config.toml
num_key_value_heads = 1
intermediate_size = 192
init = "orth"
init_std_qkv = 0.0463
init_std_down = 0.00819
lr_mult_down = 2.0
doc_mask = true
max_steps = 4331
Each number is 50 + 12 x the weight over its row's rms, rounded and kept within 0 to 99. Layers, rows and columns count from 0. The size before them is the row's rms in percent of the matrix's.

# layer 4 attention key, 32x96, rms 0.0772, rows 0-31, columns 0-95
096:61 66 51 52 38 39 37 48 39 17 42 49 48 33 63 54 54 48 59 40 49 75 27 63 53 46 49 47 57 48 72 50 57 64 64 28 53 40 34 61 51 56 59 47 52 52 40 49 49 54 41 45 29 74 37 46 75 45 49 49 62 33 40 62 36 49 71 57 48 57 34 51 49 58 62 88 48 44 54 55 47 58 45 68 67 44 38 59 42 63 76 54 45 38 52 49
094:27 41 60 63 41 67 60 75 44 34 40 55 62 44 46 71 60 45 55 54 51 47 55 35 66 39 37 69 47 32 49 54 39 45 49 61 42 57 55 57 17 46 42 54 38 41 44 45 53 58 53 34 36 35 55 45 57 64 40 33 55 30 55 60 49 58 56 68 37 47 62 50 21 70 53 53 40 54 33 40 51 61 37 38 41 48 69 34 22 44 70 68 48 55 48 49
083:31 54 33 33 62 66 60 38 61 61 44 55 46 28 62 36 46 54 34 38 54 51 66 37 68 52 54 45 37 54 43 68 54 54 62 43 40 43 55 34 54 34 54 58 59 42 55 64 53 49 58 51 75 41 51 65 25 36 56 65 69 66 60 53 52 31 26 31 60 61 55 46 57 39 28 33 50 38 50 59 62 25 46 53 48 44 41 47 50 56 27 42 58 54 77 45
078:56 48 50 41 47 39 50 41 76 61 72 54 42 50 55 39 37 30 52 60 43 53 55 73 36 41 67 49 30 38 56 54 41 56 48 76 65 58 45 41 47 56 67 47 54 57 54 52 54 21 42 72 42 77 47 61 66 36 55 52 24 52 51 34 64 61 48 48 59 38 52 47 62 20 68 48 55 41 57 42 22 43 59 49 43 63 39 43 53 42 56 31 51 56 39 60
083:32 42 65 61 47 50 55 56 36 58 71 62 39 51 19 40 46 67 51 29 58 38 53 61 47 57 47 53 48 35 23 59 52 47 43 49 44 48 27 38 40 41 56 66 48 27 64 45 50 55 45 48 68 47 46 61 26 38 56 51 53 68 45 26 69 58 52 51 34 44 67 43 45 44 47 29 37 32 57 59 49 63 56 48 55 49 61 60 54 59 16 53 60 67 41 64
101:46 52 70 61 48 61 51 65 55 44 57 41 62 40 74 54 66 27 36 49 51 36 58 56 54 35 41 56 70 54 49 60 31 54 44 55 66 44 54 67 27 43 40 23 35 53 38 67 45 59 49 24 44 31 46 36 69 52 50 58 57 42 40 53 46 51 64 48 55 50 53 48 40 72 44 57 50 62 44 41 58 61 33 54 58 59 70 33 23 33 76 51 61 39 51 39
104:62 67 60 46 45 42 61 48 58 50 38 57 44 55 46 42 60 71 66 42 52 34 52 82 50 45 25 49 36 54 50 46 68 32 54 57 60 51 54 33 44 53 36 45 28 65 44 53 56 52 63 73 59 49 52 49 50 55 33 71 33 49 50 31 32 44 65 67 53 67 43 38 48 58 40 45 26 66 72 43 23 45 43 45 37 52 45 72 32 37 53 48 35 54 52 61
088:58 60 46 66 46 62 56 47 34 50 41 75 54 58 62 53 58 41 50 57 60 65 49 50 52 52 37 53 49 58 44 55 54 47 40 68 47 33 21 68 47 43 61 60 58 63 53 42 51 46 56 74 33 51 40 53 56 48 54 66 62 46 37 34 33 32 76 37 53 39 48 58 65 54 63 57 37 33 80 42 63 84 62 55 36 59 49 48 52 53 35 59 57 71 43 72
094:65 61 61 55 49 51 43 39 54 33 53 33 51 53 48 42 44 66 48 51 45 42 54 68 50 35 46 46 43 37 69 46 50 57 72 85 39 53 51 16 53 40 31 68 52 54 45 43 52 41 45 61 32 67 42 49 70 28 37 57 78 35 48 50 55 63 69 32 46 58 56 68 44 48 44 61 53 66 51 62 56 61 64 59 39 63 61 43 34 37 64 56 36 46 60 38
097:63 54 75 53 41 41 48 26 38 33 45 41 51 43 61 56 54 69 71 49 54 50 63 42 51 47 42 45 30 42 36 33 53 68 61 43 36 65 48 38 51 30 53 44 32 53 61 47 74 61 61 62 50 42 57 46 31 59 46 53 61 48 42 40 41 59 58 51 57 46 56 63 57 30 35 46 12 50 60 41 78 78 34 53 66 38 49 56 40 48 51 42 53 44 45 41
077:43 66 45 43 45 27 47 52 35 43 44 59 37 35 47 57 53 41 64 59 37 63 40 59 44 44 59 49 70 51 52 48 51 32 34 52 61 46 63 38 46 47 51 44 38 53 53 48 77 59 62 57 62 49 46 56 47 67 70 53 39 40 47 58 35 70 06 51 51 47 59 67 31 37 58 34 58 57 20 36 47 70 60 44 57 56 63 45 27 60 68 51 45 46 38 36
079:69 70 60 64 48 70 42 40 50 35 48 34 70 44 57 56 62 64 35 58 37 56 31 56 54 45 58 56 47 40 54 56 24 48 49 41 53 44 37 68 80 43 46 44 34 42 57 59 31 50 49 52 20 62 48 64 73 50 62 56 66 41 52 54 51 49 34 31 52 52 24 42 53 60 74 57 48 41 37 49 37 63 53 50 49 61 69 44 45 35 46 61 43 47 31 33
101:48 31 51 28 58 73 55 33 46 79 74 65 61 52 33 49 43 57 45 50 50 31 42 55 58 51 44 58 26 56 30 53 50 41 31 61 42 39 47 43 56 35 52 64 34 46 71 62 41 43 74 51 50 44 61 55 49 57 43 59 30 54 42 39 68 54 34 54 65 47 57 43 59 41 36 07 56 47 35 36 51 48 53 41 51 54 48 52 66 51 29 50 51 61 48 53
106:33 57 52 70 33 60 58 43 59 46 62 40 37 55 73 48 52 31 36 64 48 65 36 48 47 40 76 44 42 44 53 65 44 66 32 59 42 68 35 59 53 40 52 60 24 45 53 49 35 53 58 37 74 77 56 40 71 24 53 53 51 56 64 51 43 73 46 59 30 53 25 43 53 54 61 35 48 58 34 58 50 48 57 54 49 42 75 60 48 41 44 58 46 52 51 51
106:57 53 53 49 63 59 80 61 53 34 58 36 31 44 74 51 41 56 43 54 53 52 47 46 60 50 41 61 46 63 27 51 43 61 75 60 45 40 60 41 72 38 44 39 53 40 73 47 66 64 52 50 64 58 62 65 31 38 50 35 46 45 49 35 54 69 21 55 59 44 75 65 47 59 55 40 62 46 69 54 44 34 66 50 43 54 48 34 63 48 30 55 41 72 52 58
095:46 51 62 51 66 55 41 85 40 22 35 64 58 50 62 49 31 29 37 37 61 32 43 48 56 45 41 45 21 60 46 50 70 61 39 56 55 60 42 52 59 46 65 70 48 57 48 29 60 53 67 40 47 31 54 38 65 38 56 42 50 55 54 53 41 53 58 55 62 39 57 46 48 68 39 53 31 53 63 66 39 28 50 71 62 65 60 63 60 54 43 49 35 36 53 40
062:81 73 51 43 55 46 33 24 48 39 46 59 42 34 66 40 62 51 62 49 45 68 47 48 40 46 61 43 58 45 72 58 58 59 29 40 52 41 47 69 48 44 69 41 56 46 49 63 44 53 32 54 46 68 40 45 47 38 69 56 60 44 40 28 45 46 70 40 58 43 29 57 66 48 42 60 48 38 62 52 53 58 65 49 78 61 43 70 75 54 52 39 42 48 45 31
081:50 26 43 49 58 66 63 52 48 70 59 58 50 64 66 49 46 42 52 67 53 28 44 34 52 59 54 48 61 53 34 38 41 54 28 48 53 71 46 51 38 37 32 43 49 60 60 45 55 55 66 43 59 43 63 63 19 52 33 50 45 55 65 35 65 49 33 69 51 43 37 55 56 38 36 26 33 51 57 35 62 52 56 41 55 42 64 35 67 38 16 41 45 43 39 57
085:48 30 57 36 41 32 60 51 32 67 55 43 58 54 47 41 45 71 54 50 60 49 33 50 43 47 46 44 39 41 51 56 52 53 38 75 46 49 41 55 54 47 78 45 55 50 56 45 76 54 60 56 59 64 50 79 41 40 52 40 42 53 54 42 70 40 48 47 59 46 57 47 67 52 41 33 42 41 70 50 67 31 75 48 55 56 52 39 78 64 09 58 53 43 66 56
103:63 40 46 51 57 39 40 25 50 75 50 45 45 57 58 39 23 54 49 67 32 38 62 59 39 63 48 61 35 42 42 56 64 54 46 72 55 52 56 69 58 47 58 42 58 55 35 55 44 42 43 60 61 48 40 42 55 46 58 76 51 33 33 22 56 43 51 29 65 38 74 61 45 51 50 44 55 47 69 39 45 20 47 66 54 55 39 35 57 53 21 43 58 58 42 51
101:66 54 60 65 45 44 45 43 57 43 54 67 34 59 35 54 32 59 72 65 52 38 61 61 33 55 36 57 32 29 41 59 46 71 52 53 73 52 46 38 37 64 52 69 61 54 38 64 70 53 41 49 52 35 43 49 65 46 58 52 56 53 42 29 66 49 67 44 61 45 52 40 56 59 55 53 44 62 75 35 34 71 49 54 51 56 41 36 44 31 56 31 58 33 47 79
094:55 55 41 53 56 75 55 47 68 46 40 54 48 55 50 75 51 61 31 58 53 60 62 60 36 67 20 42 47 60 41 48 62 76 47 39 58 58 35 79 40 45 43 42 65 50 70 49 47 57 44 44 66 34 53 32 52 55 45 32 69 60 54 43 49 41 65 45 61 41 50 40 52 41 36 59 40 48 60 56 48 66 58 33 27 76 55 33 42 27 67 50 46 44 57 55
104:37 57 64 55 49 41 52 62 48 37 62 41 46 63 46 58 47 50 51 63 59 42 52 53 48 59 59 70 59 52 54 45 27 48 72 49 46 57 31 52 67 65 36 52 49 63 73 80 56 36 64 63 54 48 53 53 86 48 60 32 51 70 53 58 40 36 63 49 59 61 61 41 67 73 44 54 41 53 43 23 62 28 18 43 46 41 50 51 56 38 51 51 45 46 65 40
120:15 35 28 41 54 31 33 56 45 47 34 47 53 36 52 29 66 65 57 61 30 68 50 65 63 34 55 64 48 36 48 48 40 44 47 45 48 55 57 33 76 33 41 44 51 30 48 43 56 38 47 45 46 61 38 46 65 57 36 43 52 60 40 47 40 30 26 47 52 48 32 65 46 71 46 42 52 43 39 44 49 30 54 60 50 43 72 64 53 67 37 48 61 56 55 41
093:56 56 31 57 46 37 53 49 33 69 58 48 65 22 43 46 67 65 41 53 59 37 56 53 60 70 67 55 57 37 42 57 36 39 41 63 50 38 69 43 48 69 55 31 70 47 51 48 62 61 46 47 52 80 54 50 46 39 45 40 47 59 45 51 50 50 32 71 39 34 58 51 36 30 45 25 67 41 55 55 49 52 65 62 56 45 55 65 24 28 46 55 61 59 42 30
107:31 58 63 43 58 32 50 55 59 43 54 58 51 51 29 45 39 42 34 44 59 35 33 54 44 36 58 36 58 38 32 70 52 16 50 52 29 63 56 45 37 44 50 41 48 47 50 34 53 54 70 40 41 34 36 57 50 65 67 36 46 30 66 67 38 46 25 52 43 53 41 37 60 58 52 43 49 56 41 43 41 24 51 52 64 38 29 30 53 26 35 62 53 45 52 50
137:51 62 52 37 64 43 61 38 61 42 44 46 43 57 58 54 56 48 38 59 54 61 51 60 57 52 36 49 56 49 66 30 50 63 74 50 43 35 46 42 42 51 48 64 70 63 37 63 63 48 52 48 33 46 41 42 83 47 33 57 61 37 41 34 46 40 99 67 44 50 58 62 45 48 43 87 57 55 55 60 57 58 45 52 54 45 54 40 57 46 67 58 46 41 53 56
161:75 60 61 60 50 43 39 54 47 18 49 49 36 42 57 44 69 53 61 50 59 55 56 59 49 44 49 59 47 44 63 44 42 65 53 47 56 42 41 43 49 59 37 65 51 52 65 56 42 51 56 42 37 58 55 26 71 60 41 34 71 49 51 61 39 51 99 46 47 63 49 48 59 56 56 83 54 69 41 59 59 67 34 55 53 60 42 56 36 36 69 60 50 57 49 42
111:31 67 52 66 42 66 56 43 60 68 46 55 57 75 61 48 63 43 56 59 52 51 71 47 60 36 47 63 51 51 45 44 61 39 72 68 49 65 64 64 42 39 39 56 35 27 31 51 32 41 64 53 47 56 54 37 67 64 38 47 46 39 46 72 55 62 24 47 51 56 57 65 38 35 60 56 59 38 36 40 38 37 69 48 42 42 56 60 51 61 74 31 43 31 63 53
100:46 44 37 48 40 49 38 50 42 45 43 56 52 75 36 37 42 60 53 41 48 65 42 41 69 53 36 51 77 62 81 56 70 65 35 48 44 38 58 55 55 46 44 29 42 43 55 63 57 37 32 61 49 40 56 40 59 43 42 62 50 47 28 48 48 56 61 69 62 78 50 26 47 61 49 42 44 57 57 75 74 53 42 60 44 56 38 52 47 27 45 59 26 42 69 52
108:50 64 51 58 38 61 40 39 57 23 54 55 72 36 53 72 44 40 53 51 57 49 52 57 41 47 44 41 39 53 53 61 46 58 53 54 43 44 33 39 33 52 54 34 62 56 39 50 48 45 36 41 31 48 40 34 80 46 39 42 48 46 35 53 29 51 88 51 44 46 55 63 57 70 48 74 46 50 69 55 65 76 55 40 53 54 43 61 50 38 83 48 65 63 64 52
099:45 68 46 39 44 55 46 39 43 52 40 41 54 72 56 43 28 46 35 53 39 30 43 56 59 58 58 35 69 55 42 45 40 48 42 54 53 50 37 39 54 52 38 34 52 54 31 62 58 42 75 33 59 50 68 74 53 71 46 78 32 56 52 46 47 65 30 47 46 62 53 60 39 49 54 53 33 51 40 76 51 47 58 40 49 62 57 44 53 40 05 35 53 43 50 43